config.toml
num_hidden_layers = 9
lr_head = 0.00501
train_tokens = 491900000
Each number is 200 + 20 x the weight over its row's rms, rounded and kept within 0 to 999. Layers, rows and columns count from 0. The size before them is the row's rms in percent of the matrix's.

# down: layer 6 MLP down (transposed), 2048x512, rms 0.0286, rows 1415-1467, columns 192-255
# up: layer 6 MLP up, 2048x512, rms 0.0452, rows 1416-1467, columns 192-255
down1415,094,235,246,187,195,178,218,196,244,208,196,201,156,229,196,192,211,196,227,185,206,184,172,208,215,197,192,180,195,165,189,198,207,213,194,173,214,209,180,167,176,203,218,146,217,182,190,205,235,206,215,204,229,217,178,238,187,201,199,162,195,220,164,216,208
up1416,103,213,238,193,176,191,176,186,177,175,210,210,198,165,186,206,189,196,195,185,210,172,224,198,208,195,216,188,206,194,183,219,255,179,209,210,166,197,155,203,217,205,182,146,219,190,213,187,198,202,202,172,155,210,189,192,186,186,199,195,223,230,175,187,195
down1416,106,196,148,183,150,196,223,199,217,224,182,190,215,187,188,192,217,188,161,196,184,188,219,208,174,204,205,212,201,237,203,209,234,176,207,220,173,217,183,228,174,243,228,207,214,178,169,198,218,203,217,216,202,184,201,192,206,187,222,170,200,175,191,215,203
up1417,097,197,184,200,183,205,217,168,198,209,187,197,175,237,225,222,173,194,195,203,212,188,204,183,170,176,208,193,193,191,199,186,192,177,207,180,225,200,175,218,217,191,202,228,209,184,231,190,189,194,206,237,211,183,212,243,173,166,177,200,185,224,193,180,225
down1417,099,155,170,225,150,220,202,220,166,193,244,237,239,203,208,230,212,242,205,239,238,139,208,221,210,195,205,179,209,222,239,243,201,201,225,174,199,188,221,184,201,208,224,231,158,234,227,211,202,184,201,192,245,164,175,201,225,165,209,237,203,219,183,218,210
up1418,096,212,216,205,192,169,216,196,221,225,195,209,185,201,189,207,191,201,184,178,201,191,211,174,224,174,213,222,197,199,201,195,260,196,190,204,188,206,192,251,212,214,211,204,165,204,211,200,180,212,217,213,207,239,169,192,263,231,174,168,206,167,185,165,226
down1418,098,216,203,171,198,194,216,233,189,191,224,174,196,208,191,193,206,233,227,184,199,218,211,216,183,236,204,212,174,196,192,183,184,200,173,190,231,200,218,198,173,174,202,202,191,172,201,210,201,198,198,225,203,223,198,246,181,206,208,188,209,220,263,201,189
up1419,103,174,195,252,228,221,238,190,188,216,197,194,196,210,209,209,173,226,159,163,210,192,194,198,172,182,170,182,185,184,229,211,236,220,228,162,190,216,189,226,213,207,210,191,200,194,205,203,208,244,201,191,216,195,221,203,210,186,217,204,191,211,205,155,188
down1419,099,203,188,215,176,199,178,189,212,190,165,203,188,175,185,220,201,188,158,224,221,194,209,225,206,165,199,186,197,200,186,198,179,199,154,176,192,217,209,179,176,192,189,198,200,179,217,186,213,194,165,200,187,230,183,224,205,199,225,197,214,188,198,231,190
up1420,102,198,206,221,167,197,213,210,209,219,204,200,218,219,170,196,212,236,211,222,204,224,219,195,197,214,232,212,216,179,219,201,192,168,213,221,190,188,206,187,217,206,217,210,191,209,231,211,201,202,219,201,190,174,240,187,195,176,211,203,199,187,207,212,173
down1420,105,188,197,168,171,205,174,165,232,194,206,190,207,188,234,196,180,194,182,196,184,233,201,181,189,203,198,179,172,182,228,206,218,185,191,219,207,185,225,213,171,205,224,205,181,217,209,154,234,200,186,191,198,216,208,142,206,226,194,226,182,215,226,176,235
up1421,103,176,181,232,208,193,223,219,214,186,222,194,180,199,202,175,189,223,186,214,205,196,183,215,207,185,198,180,220,212,178,133,203,229,180,179,230,149,162,225,206,236,222,186,201,218,231,209,200,187,207,183,216,216,198,207,195,189,205,188,220,183,186,195,253
down1421,104,131,186,206,203,211,201,216,196,214,185,189,196,189,186,207,155,241,147,202,204,201,208,211,225,222,193,191,223,185,196,180,236,184,186,181,206,214,186,182,200,212,215,232,196,190,184,227,208,221,221,223,157,193,201,198,217,204,200,224,208,199,222,220,182
up1422,096,189,180,235,180,227,202,197,202,218,182,187,197,191,207,218,191,192,192,191,201,220,210,223,180,218,175,217,206,226,234,224,205,159,212,211,202,222,201,198,215,201,205,192,205,184,203,220,206,241,219,164,195,197,227,225,200,221,158,199,215,172,176,232,166
down1422,096,186,200,169,201,187,208,213,219,180,208,211,203,209,245,198,213,174,202,166,182,211,220,222,183,156,178,214,208,218,181,147,193,190,170,221,225,159,229,224,165,201,215,178,170,199,197,186,224,168,214,204,204,196,235,193,182,233,206,168,167,186,192,168,189
up1423,107,191,174,191,198,226,204,229,217,189,207,182,225,210,258,219,148,220,226,212,178,189,176,220,226,185,179,229,194,173,194,185,217,225,195,188,192,197,194,190,201,206,189,184,202,227,199,217,214,230,219,206,208,209,156,201,197,199,166,202,199,240,210,173,176
down1423,110,171,181,199,188,220,170,167,178,213,227,206,225,189,190,211,209,177,221,213,197,217,251,227,217,213,178,200,193,229,232,214,213,197,189,189,187,172,187,178,193,173,208,160,192,202,200,203,218,215,231,229,184,176,173,215,173,199,169,217,200,199,220,236,199
up1424,103,187,233,211,198,177,192,217,196,234,225,202,192,191,168,241,163,211,194,226,202,178,213,182,202,192,189,192,209,219,222,224,208,193,159,224,172,180,190,197,201,214,219,177,235,222,207,234,205,207,181,189,206,195,184,216,185,165,215,191,241,157,191,206,230
down1424,103,151,222,197,187,196,213,215,218,201,199,187,177,197,221,182,176,254,236,211,199,182,221,201,224,201,170,206,185,217,224,178,191,212,209,198,196,226,197,201,179,180,205,157,187,198,188,189,195,195,199,219,183,221,197,236,211,180,189,207,203,205,171,216,174
up1425,104,198,215,147,241,203,181,229,191,204,203,219,213,177,216,212,240,196,186,218,197,203,187,184,247,215,179,183,190,183,234,230,195,276,176,229,188,216,204,225,216,234,211,212,206,166,215,198,184,188,215,218,182,176,200,235,231,185,220,160,239,201,156,186,192
down1425,102,221,161,196,197,229,179,195,230,200,183,191,206,171,208,195,169,227,208,213,222,186,218,199,239,188,179,201,230,218,199,167,191,208,205,204,225,163,183,205,180,237,225,180,245,235,239,177,208,180,203,212,197,205,217,224,183,236,206,211,228,203,195,232,215
up1426,094,180,175,201,213,210,184,159,218,194,186,218,214,180,209,218,211,182,199,159,210,204,180,186,180,173,233,186,149,195,250,188,227,218,237,202,211,181,191,165,191,157,210,184,201,231,206,211,214,176,182,185,193,212,199,181,209,183,197,204,215,188,210,164,191
down1426,090,185,196,220,185,198,220,202,193,192,206,217,223,203,168,174,220,204,189,189,192,207,164,194,179,201,201,215,225,208,183,187,175,230,186,211,235,189,189,226,197,198,209,180,187,195,195,193,209,171,206,231,193,217,185,204,211,188,210,204,206,178,167,219,223
up1427,103,181,182,195,196,216,195,202,204,195,175,184,205,160,179,250,182,203,206,198,200,220,193,197,230,208,179,204,172,148,179,215,219,212,211,152,214,197,191,201,216,193,188,214,194,202,193,177,174,166,189,170,216,167,190,219,222,174,169,205,179,215,199,191,204
down1427,099,198,177,218,205,192,202,196,201,190,201,197,194,176,226,183,201,202,210,170,199,180,193,211,211,232,202,207,156,191,213,161,165,220,157,175,186,210,193,208,219,219,218,206,184,257,194,217,191,209,203,196,201,217,221,184,187,209,171,194,207,191,207,181,179
up1428,105,187,184,176,251,206,225,197,184,211,162,200,209,223,155,170,194,221,216,208,204,172,173,151,169,217,215,210,175,221,170,193,183,219,210,228,212,183,196,213,185,222,217,193,205,159,220,222,207,208,209,185,204,206,200,183,183,189,206,181,236,190,186,202,191
down1428,108,235,211,196,224,191,174,221,230,195,202,180,187,201,240,202,205,218,176,202,184,223,193,212,175,226,229,208,201,193,198,201,200,219,195,237,201,197,193,211,201,188,198,200,224,172,212,196,225,203,224,145,172,170,210,194,221,217,175,217,190,188,203,207,191
up1429,094,217,202,202,203,191,221,252,230,211,199,185,210,181,204,226,204,188,206,212,183,186,208,202,219,220,226,182,170,175,162,187,210,219,163,197,178,192,212,198,201,232,193,187,193,217,237,180,215,172,217,202,216,193,165,176,215,201,187,199,235,176,205,201,245
down1429,091,191,209,168,181,199,210,161,203,223,203,193,204,220,219,206,187,201,189,192,224,206,182,204,166,183,234,218,161,233,208,230,242,219,207,173,160,239,192,207,231,186,168,189,189,219,210,213,191,166,203,188,160,227,183,197,212,218,172,204,184,214,210,188,177
up1430,102,169,214,237,220,187,190,242,198,212,219,195,226,202,214,222,211,217,193,217,219,185,187,193,228,229,202,162,148,196,193,196,217,208,166,197,204,211,202,229,256,177,244,195,214,228,207,206,192,163,210,210,204,221,154,174,227,206,172,237,182,204,186,148,190
down1430,097,186,212,231,211,198,219,194,172,178,219,245,207,190,197,240,230,229,204,219,192,206,224,211,212,171,206,198,213,231,217,213,197,192,196,198,222,171,237,184,200,200,225,202,215,219,214,209,194,200,197,235,179,215,200,233,218,175,224,212,160,231,204,215,215
up1431,109,207,204,210,217,175,221,177,211,183,154,232,194,157,208,210,179,209,193,192,175,163,208,184,203,205,200,177,235,220,218,206,189,191,202,185,184,216,208,238,205,202,192,168,199,166,216,197,209,218,188,184,185,210,180,191,197,174,188,137,190,186,182,213,193
down1431,107,222,209,195,226,209,192,203,190,224,164,205,197,215,230,193,189,166,212,194,202,185,222,196,238,188,188,215,206,218,207,221,197,218,197,232,207,149,191,212,224,170,197,223,216,211,185,204,189,206,193,188,192,155,205,178,224,231,187,194,222,209,190,198,180
up1432,102,184,190,201,203,195,208,197,182,185,199,226,223,166,188,223,181,152,231,204,216,214,225,198,209,192,189,162,193,181,168,216,228,224,214,185,176,190,160,227,220,207,216,151,193,205,212,201,231,170,160,213,230,205,200,194,209,186,225,201,239,218,198,205,202
down1432,104,193,229,216,197,197,178,236,208,224,214,209,235,201,195,174,207,157,181,197,238,227,196,200,184,239,229,214,201,201,231,192,228,180,208,212,218,214,195,178,183,211,226,224,213,223,233,186,193,208,229,187,165,205,190,190,159,198,214,190,186,194,198,244,188
up1433,099,197,200,178,226,200,233,234,215,211,182,214,239,162,176,246,189,220,177,220,216,198,206,235,196,195,175,179,146,175,201,199,246,210,189,219,172,197,188,196,229,219,240,162,191,181,182,147,173,192,207,181,209,192,212,199,231,187,198,233,198,240,253,220,199
down1433,100,178,190,212,191,212,189,184,176,218,217,218,182,221,205,227,178,237,232,192,172,192,235,200,233,201,205,219,224,239,196,182,221,167,236,197,209,211,258,167,190,170,209,201,209,184,209,233,206,190,178,209,198,199,183,217,218,201,217,200,243,179,194,219,228
up1434,099,177,226,198,193,200,187,202,252,227,173,183,204,225,241,232,206,222,190,194,172,234,220,208,210,177,169,228,212,150,195,211,160,242,199,168,194,218,225,242,197,194,201,227,200,217,207,222,208,203,166,206,146,228,213,188,181,216,218,180,199,207,191,187,200
down1434,100,215,198,153,207,203,185,204,180,177,187,172,216,187,204,245,196,213,175,211,177,189,212,213,179,186,181,185,198,210,187,198,195,168,209,235,181,208,150,199,206,156,207,218,185,165,183,183,207,188,203,158,167,197,212,183,184,210,239,218,158,196,197,176,226
up1435,097,183,195,201,190,195,191,206,245,220,200,188,194,212,230,217,194,231,160,217,173,210,190,220,198,178,193,217,167,236,159,183,175,215,171,211,190,190,205,197,219,206,229,242,160,213,218,193,204,214,180,210,185,203,209,207,183,181,205,215,224,193,198,180,186
down1435,097,216,197,204,204,203,220,170,199,236,183,212,214,141,225,200,196,168,174,204,191,226,241,166,236,201,191,222,228,229,200,208,262,188,205,173,203,197,222,240,160,176,179,191,198,195,171,207,188,176,238,177,176,204,208,248,187,188,204,162,195,198,199,204,208
up1436,099,187,198,203,230,175,215,171,221,179,205,208,192,221,214,201,230,199,161,232,227,168,208,214,213,196,239,198,173,228,194,230,216,235,212,195,171,183,195,245,219,216,172,219,198,210,228,175,211,223,210,196,203,240,212,223,208,187,188,203,182,238,204,168,205
down1436,092,199,207,194,175,201,220,265,214,197,182,169,204,196,171,204,195,191,236,198,186,225,185,177,204,222,188,171,194,166,211,124,160,174,186,207,204,188,182,163,205,199,255,189,233,204,209,187,197,179,192,190,200,175,223,205,172,207,245,214,232,173,197,211,195
up1437,105,185,190,196,197,184,200,204,187,232,172,205,188,230,193,176,165,198,173,209,211,197,200,191,216,241,209,180,190,182,190,214,199,190,185,246,218,194,180,231,198,193,212,181,196,194,185,230,188,183,193,190,208,188,197,182,207,185,215,196,201,206,176,191,219
down1437,106,158,204,190,208,207,236,235,226,223,188,185,200,200,216,204,175,221,186,196,216,205,200,179,201,186,181,179,199,175,169,175,163,203,198,189,213,226,189,218,194,191,197,186,198,239,186,198,184,185,176,208,248,185,222,190,177,190,228,213,200,197,227,185,175
up1438,102,201,211,187,181,187,191,182,215,188,206,203,206,224,220,184,195,205,201,194,241,238,201,206,235,193,244,180,198,200,193,163,192,189,186,206,207,200,173,197,194,176,167,231,210,196,230,193,204,173,231,216,214,202,211,238,194,178,201,192,224,204,199,170,210
down1438,107,228,227,205,200,238,223,223,192,184,247,177,189,179,203,173,220,177,206,206,135,188,157,189,202,202,213,190,217,181,206,220,211,173,201,197,217,204,177,213,194,173,160,187,209,213,199,181,213,189,210,189,196,198,212,196,158,216,177,174,192,184,211,198,188
up1439,104,183,164,182,209,199,217,219,180,228,207,208,200,174,207,215,181,205,222,197,204,168,220,202,200,171,177,202,192,262,199,213,232,225,130,185,186,195,195,218,184,199,192,202,181,234,201,213,203,226,180,213,209,199,200,236,194,178,177,183,244,207,197,199,195
down1439,101,220,200,197,194,209,166,217,160,198,222,196,189,215,208,228,207,238,227,215,189,214,199,197,179,213,176,194,176,224,193,155,215,182,177,216,211,177,190,217,173,211,196,240,176,205,180,176,216,209,226,175,180,217,220,216,190,198,186,172,220,189,232,187,188
up1440,103,182,194,228,187,196,203,218,186,213,185,219,222,170,204,218,187,189,179,176,200,244,159,220,240,209,210,178,200,202,203,193,180,215,185,159,224,200,183,222,194,229,236,179,193,203,225,204,176,218,200,172,199,197,184,225,199,200,202,231,197,200,151,189,193
down1440,108,195,213,212,188,205,232,138,232,162,212,184,193,220,190,164,193,222,216,192,207,196,200,183,208,204,184,195,153,203,200,218,194,224,207,177,213,206,207,223,180,201,205,223,207,222,183,178,225,197,203,200,188,174,205,201,192,226,199,177,220,228,178,221,190
up1441,096,197,192,237,220,173,184,184,204,211,194,226,159,191,210,175,161,237,211,203,177,202,197,211,225,176,220,197,196,218,185,218,181,182,191,236,170,219,224,210,224,217,193,184,223,166,206,224,202,190,186,185,241,206,212,190,190,197,169,183,211,217,187,188,202
down1441,094,207,207,193,198,180,166,256,193,194,211,209,203,217,194,195,198,196,173,216,189,208,178,233,204,214,205,203,223,184,203,153,192,200,191,243,227,186,227,189,188,193,188,211,221,227,185,175,174,204,190,175,202,197,190,185,178,234,231,162,197,226,215,202,208
up1442,099,211,203,216,212,179,216,165,215,209,202,196,215,179,228,236,164,213,212,220,224,214,208,233,174,193,204,209,187,194,195,223,180,229,219,164,206,193,193,184,205,223,225,199,184,180,222,192,177,213,157,168,216,223,204,251,210,207,173,177,204,196,172,197,155
down1442,094,202,222,185,166,186,220,222,210,230,172,183,209,224,164,213,230,243,208,206,212,218,169,168,211,210,209,203,191,165,198,175,235,252,228,219,212,198,179,197,199,183,216,183,184,219,205,203,186,197,203,177,199,190,211,200,241,202,202,222,211,212,168,191,185
up1443,093,172,192,211,235,193,235,178,217,219,165,175,178,200,202,170,196,190,196,189,169,205,236,186,222,203,206,177,223,203,177,234,194,204,189,205,216,181,190,249,191,216,200,177,201,168,227,207,208,185,173,221,203,231,218,197,190,165,162,195,229,229,197,194,223
down1443,091,208,173,221,184,204,206,230,230,219,200,218,212,165,236,225,202,206,208,201,236,263,243,212,210,197,204,177,250,196,216,155,214,195,191,241,209,212,212,204,201,187,192,184,213,184,169,178,198,215,176,238,214,202,195,170,210,218,191,213,178,211,206,205,219
up1444,094,230,196,200,210,197,199,180,251,209,222,190,227,201,227,181,199,232,209,224,216,198,187,186,202,197,178,203,204,193,196,197,233,213,201,182,185,208,199,213,181,205,206,184,217,188,171,177,182,201,177,251,182,191,212,226,174,203,195,179,202,199,198,201,161
down1444,086,191,219,194,223,203,190,182,182,216,206,195,205,221,198,214,235,210,186,201,164,178,200,218,215,170,205,187,178,204,250,205,201,167,171,248,230,179,223,203,218,194,189,208,202,218,175,182,157,213,204,180,233,208,177,201,223,193,248,197,222,189,187,221,173
up1445,100,138,235,229,202,201,228,208,213,215,249,195,196,179,221,160,164,222,209,213,174,199,200,182,147,178,199,204,181,170,197,192,194,228,175,164,174,177,208,221,228,188,209,201,189,189,214,183,187,173,196,195,200,194,205,227,218,205,195,195,249,198,212,194,193
down1445,099,212,193,195,167,148,191,223,189,191,196,205,213,182,194,245,185,166,265,209,186,197,212,182,178,207,220,209,198,181,212,202,179,196,202,181,199,173,177,207,205,218,238,208,202,236,208,210,186,208,223,215,197,222,228,230,209,174,178,200,219,200,193,188,201
up1446,099,209,178,188,220,194,206,185,230,211,212,223,218,204,185,233,154,215,208,176,199,192,237,200,147,204,198,240,201,201,161,202,198,204,196,196,208,229,174,151,238,216,229,183,172,223,232,212,204,193,192,175,219,188,197,176,199,177,229,184,209,187,151,167,238
down1446,099,182,181,171,193,165,228,198,224,229,212,188,227,200,226,161,219,192,180,209,211,193,187,220,167,163,213,188,201,180,195,174,185,198,162,195,178,238,188,172,222,150,189,194,190,195,174,184,193,193,231,167,187,224,185,184,210,190,190,189,159,192,215,167,194
up1447,096,233,210,201,179,210,197,215,201,213,203,194,206,219,221,213,193,189,214,200,210,210,206,193,181,224,221,191,155,179,170,196,172,193,205,199,182,221,209,179,247,192,186,185,173,209,207,171,226,195,217,182,202,207,174,197,201,188,199,184,194,187,168,175,201
down1447,094,197,216,186,195,233,225,177,202,219,217,161,240,209,181,188,214,174,186,192,186,225,207,234,224,212,178,199,188,228,201,172,214,179,206,181,180,191,204,194,211,199,206,163,228,211,202,216,225,174,183,215,196,183,168,192,210,199,194,207,164,174,189,175,224
up1448,102,227,230,217,225,199,216,186,216,204,203,181,204,222,234,172,191,201,169,192,194,209,190,216,155,200,222,194,217,179,192,226,197,183,191,227,198,174,183,212,174,197,207,181,233,188,210,196,193,218,172,184,179,220,185,181,229,210,202,170,181,223,189,185,214
down1448,096,197,214,202,223,190,196,181,179,196,190,234,215,206,179,211,206,183,231,214,224,218,202,237,218,185,189,197,240,186,194,186,199,182,165,209,229,206,201,214,167,188,197,236,235,194,215,217,180,194,214,202,216,172,200,234,186,191,209,187,196,201,211,226,177
up1449,091,210,189,194,173,212,217,241,185,220,213,190,212,205,228,189,178,206,132,184,184,183,189,217,196,168,200,234,199,141,199,223,208,191,188,167,210,185,174,188,211,226,227,210,235,179,187,168,196,208,189,182,247,220,216,160,229,228,214,195,195,184,170,169,226
down1449,090,177,184,206,187,198,200,192,208,219,166,193,186,202,204,223,192,248,195,215,212,220,213,169,197,241,196,147,220,208,204,205,181,200,224,158,173,192,187,204,191,199,177,184,242,178,235,225,213,176,180,192,204,187,181,186,191,206,192,213,184,219,225,211,181
up1450,095,184,182,216,199,199,195,232,178,218,231,232,209,189,166,206,198,208,200,211,203,189,229,223,179,222,200,205,204,221,211,186,180,198,185,163,200,173,230,220,182,210,207,222,214,192,212,215,186,187,202,198,193,183,176,185,209,197,234,221,225,199,185,186,171
down1450,099,193,197,168,201,204,194,146,222,190,197,201,236,188,238,222,237,166,179,206,215,200,202,219,227,218,188,194,217,187,193,208,191,160,229,190,199,227,249,205,208,179,208,160,205,182,198,203,178,204,207,178,170,197,218,221,222,212,200,225,198,183,199,192,210
up1451,103,165,207,214,204,180,199,188,179,184,170,190,197,195,179,202,205,216,203,164,199,189,180,149,231,218,203,195,200,185,160,166,202,209,168,177,215,206,199,194,213,215,178,186,215,219,201,189,222,215,187,194,174,190,217,185,204,205,168,173,190,196,195,206,183
down1451,101,192,187,200,221,206,212,220,221,175,213,219,191,206,186,212,188,205,212,207,194,216,169,207,181,193,209,167,180,225,187,222,233,188,167,208,193,213,246,192,197,191,185,180,190,225,202,199,186,230,215,183,228,211,213,199,216,187,188,226,213,191,237,175,217
up1452,104,196,192,181,181,156,214,230,228,198,203,194,218,212,198,187,178,245,227,204,192,214,188,205,175,178,195,188,186,204,197,180,203,184,196,167,222,186,202,205,196,223,216,173,198,228,228,208,189,204,211,196,238,205,169,176,209,191,186,245,252,239,203,185,195
down1452,101,221,205,169,224,218,170,202,221,207,163,223,236,261,209,191,178,216,206,188,227,190,215,189,176,184,161,207,188,235,205,186,204,176,201,181,172,215,185,214,174,173,176,215,212,216,200,186,220,180,217,201,201,197,210,190,190,187,200,202,162,221,192,159,203
up1453,103,189,174,189,190,186,185,193,187,217,171,171,217,228,161,207,166,147,217,213,237,216,211,234,218,203,197,170,199,192,210,177,188,223,178,183,211,180,194,180,227,213,204,184,210,193,188,192,201,212,211,170,182,191,182,196,202,227,157,206,219,184,193,163,160
down1453,102,181,194,183,211,216,221,177,204,211,215,209,192,174,184,216,200,202,252,185,188,180,180,204,171,187,201,161,213,227,187,210,183,166,205,201,150,186,185,213,202,195,188,206,201,153,222,181,176,197,203,209,227,233,168,199,210,216,226,215,176,199,226,203,204
up1454,108,214,214,165,198,182,212,232,224,173,197,207,236,222,180,196,181,241,199,193,176,189,167,242,199,198,213,135,173,186,210,187,181,178,179,181,195,199,208,209,185,246,202,178,183,171,253,211,204,203,193,209,204,207,183,207,267,185,190,238,205,222,178,193,195
down1454,113,204,211,220,188,166,213,227,194,170,192,199,183,223,231,182,176,206,180,177,178,201,213,197,217,162,216,208,203,197,189,160,213,196,195,182,152,200,200,213,205,179,225,173,196,186,207,196,217,166,173,177,207,150,182,172,199,237,156,193,189,178,210,215,179
up1455,099,185,245,204,245,221,208,187,220,191,217,172,224,220,207,183,173,207,185,164,181,203,185,180,211,192,165,194,178,202,218,159,207,183,195,176,216,197,218,240,194,190,233,197,213,205,231,170,194,184,219,228,201,231,191,223,229,170,211,197,199,215,201,216,193
down1455,106,193,209,227,223,242,198,197,202,220,204,206,167,193,217,179,201,198,187,186,184,185,201,203,217,175,246,195,221,208,223,199,176,232,201,195,208,205,227,185,224,231,191,183,174,214,202,210,189,222,142,190,200,224,178,198,234,177,184,164,211,203,172,199,190
up1456,103,165,213,261,185,194,189,248,202,177,220,251,195,209,225,205,250,205,231,225,188,206,223,200,231,194,230,184,189,180,198,187,235,233,185,189,200,208,224,212,223,214,221,203,196,197,220,161,192,189,180,182,210,197,194,178,236,194,188,178,220,216,184,237,192
down1456,102,195,176,196,171,174,200,234,175,209,181,187,201,200,202,238,202,233,202,213,174,167,184,191,205,206,222,193,212,193,215,205,191,175,218,173,199,237,225,163,174,216,204,209,189,253,218,255,228,207,202,191,234,185,200,200,186,183,223,237,185,224,199,235,203
up1457,107,192,208,180,216,186,235,192,225,175,182,189,187,196,207,227,165,209,194,221,191,184,166,200,168,200,193,199,230,204,182,226,189,213,156,203,172,185,166,155,176,225,210,175,169,173,224,192,178,180,195,198,188,245,189,227,215,220,198,208,207,202,200,223,233
down1457,099,176,195,173,214,171,182,200,201,165,209,198,222,197,174,228,206,243,205,189,221,183,160,199,190,176,212,211,189,198,200,195,133,167,192,213,182,199,163,189,178,225,152,220,208,204,183,183,191,227,182,200,230,206,168,165,184,170,174,231,203,189,209,216,203
up1458,096,215,222,210,223,203,173,182,192,211,216,192,234,173,197,233,177,230,226,192,184,191,218,173,180,189,157,210,188,188,208,181,217,208,196,210,228,179,202,209,188,219,200,204,180,186,227,210,201,201,177,219,218,219,207,253,192,161,164,181,175,199,206,208,220
down1458,099,175,187,184,196,207,211,215,213,181,206,205,163,195,185,185,194,194,186,201,175,217,194,214,176,202,169,222,202,205,195,194,169,216,191,196,213,179,208,189,176,172,236,195,196,200,203,204,198,189,179,181,232,187,232,208,189,199,216,241,201,195,230,189,183
up1459,096,163,202,220,196,204,199,181,217,239,217,201,217,189,194,185,193,207,172,204,215,250,229,213,207,208,229,226,225,167,207,206,219,212,189,161,189,202,196,205,222,221,195,202,174,205,210,227,138,193,223,198,192,180,217,181,216,178,185,210,169,198,202,233,162
down1459,099,197,177,225,209,183,203,207,186,224,213,158,182,214,227,197,155,235,210,231,181,207,192,219,201,167,206,184,226,235,221,204,216,216,224,177,187,218,220,214,175,219,211,198,195,176,192,184,206,217,186,227,177,237,215,209,216,197,214,211,196,202,178,196,209
up1460,102,191,222,181,211,192,219,230,217,207,198,203,199,220,204,208,189,235,202,221,201,185,206,207,211,186,218,202,196,157,205,167,190,193,188,210,172,163,189,197,224,230,197,183,223,211,207,205,202,223,187,161,207,200,215,191,205,220,192,216,178,207,210,209,194
down1460,103,192,186,183,231,202,211,170,203,220,180,178,211,171,220,195,178,192,193,205,215,183,182,189,207,211,188,194,188,212,199,216,187,181,211,180,168,168,204,231,196,199,187,181,216,180,167,237,220,217,205,208,219,190,215,189,201,195,218,212,209,218,179,180,222
up1461,104,188,195,202,228,176,177,201,174,197,207,205,201,249,200,189,191,215,223,181,216,226,179,226,255,212,206,177,192,213,212,192,201,200,177,212,217,186,172,204,231,195,191,208,189,145,231,207,256,220,208,195,191,187,194,164,222,169,186,196,231,179,204,189,200
down1461,105,209,201,217,183,184,204,225,192,203,199,189,172,225,178,191,207,169,205,204,214,238,212,155,169,189,158,191,230,199,182,228,215,230,192,211,202,195,219,209,206,186,186,203,225,213,235,201,218,167,220,210,173,221,224,210,163,194,238,227,188,208,183,197,215
up1462,106,193,186,203,213,200,197,177,172,247,187,186,190,148,205,201,166,167,186,188,143,187,197,200,204,177,198,214,189,201,184,192,216,208,189,164,228,170,200,226,227,233,183,173,224,204,201,222,233,221,187,198,207,248,208,218,228,218,209,211,201,197,216,227,205
down1462,106,224,218,186,227,181,175,180,230,186,209,192,193,229,179,178,226,200,181,205,232,202,185,201,199,188,188,194,197,185,226,224,222,233,215,212,204,198,206,231,213,200,199,176,159,205,206,177,174,215,228,196,231,211,243,192,177,180,230,164,188,209,202,208,239
up1463,105,201,196,206,186,228,208,214,205,235,193,215,154,197,187,181,215,230,192,211,181,202,199,204,230,190,172,207,197,196,217,199,179,177,171,240,200,192,195,203,188,172,221,185,194,164,200,157,183,231,251,203,199,231,225,193,210,204,199,187,225,218,185,194,225
down1463,108,190,202,214,207,203,187,185,197,217,193,232,207,245,219,203,209,199,200,233,209,197,207,222,221,166,209,222,206,204,182,200,202,175,184,199,196,242,197,213,167,232,216,238,259,187,219,223,196,233,196,185,202,189,205,229,186,204,200,184,206,218,237,224,209
up1464,102,194,239,166,192,186,213,233,181,207,192,191,233,190,174,192,211,218,207,202,211,168,215,195,194,209,198,196,220,213,193,208,180,166,199,175,219,213,196,179,202,210,211,220,181,188,218,191,193,177,183,155,224,177,230,204,167,203,200,171,207,172,220,162,218
down1464,102,188,218,201,208,152,194,237,209,223,192,215,176,207,201,210,212,218,189,203,185,197,188,184,208,196,194,190,230,194,191,200,164,156,195,169,188,213,248,222,218,222,227,199,186,203,166,238,177,203,178,164,166,193,200,164,168,216,179,196,229,200,221,204,184
up1465,104,201,211,165,193,204,199,183,197,196,163,212,157,207,190,205,200,223,204,214,225,205,182,238,235,186,202,191,174,184,154,202,194,182,191,199,204,225,165,184,228,189,224,188,220,197,175,168,214,215,177,190,198,219,187,221,206,197,197,220,210,194,200,184,180
down1465,104,198,210,151,212,198,208,185,193,208,224,176,184,186,163,185,222,218,158,195,208,172,224,199,181,209,189,217,200,201,157,202,206,229,195,166,181,219,193,188,199,203,209,207,172,214,201,188,148,211,207,251,202,186,178,206,184,186,193,199,175,182,163,201,201
up1466,102,209,216,198,228,165,200,184,197,202,249,214,212,186,206,203,188,217,192,227,224,216,208,213,201,228,170,223,166,221,197,169,218,209,220,202,196,203,199,208,188,223,188,186,206,205,226,196,175,189,200,217,181,188,173,176,193,183,220,197,174,194,208,184,194
down1466,106,199,223,187,218,220,167,227,197,172,220,171,213,181,205,174,196,203,221,190,203,219,192,216,171,194,209,234,215,209,182,202,169,207,208,203,225,184,216,216,237,194,182,214,177,213,193,217,218,208,209,204,226,202,207,211,180,190,200,243,213,201,183,210,166
up1467,109,185,165,234,219,202,192,227,214,195,215,237,217,187,218,187,185,189,172,209,217,193,235,217,205,174,212,192,193,198,209,221,182,191,207,213,185,183,165,216,258,185,202,184,201,182,177,175,173,190,202,209,206,216,194,162,219,176,167,181,206,197,189,186,196
down1467,107,176,193,204,170,205,212,238,207,153,192,207,184,218,190,159,234,192,185,150,224,203,211,195,207,220,228,232,214,174,206,217,201,217,196,207,215,192,183,226,213,194,212,216,214,152,197,188,234,196,195,183,219,178,164,195,217,204,197,250,211,185,220,180,209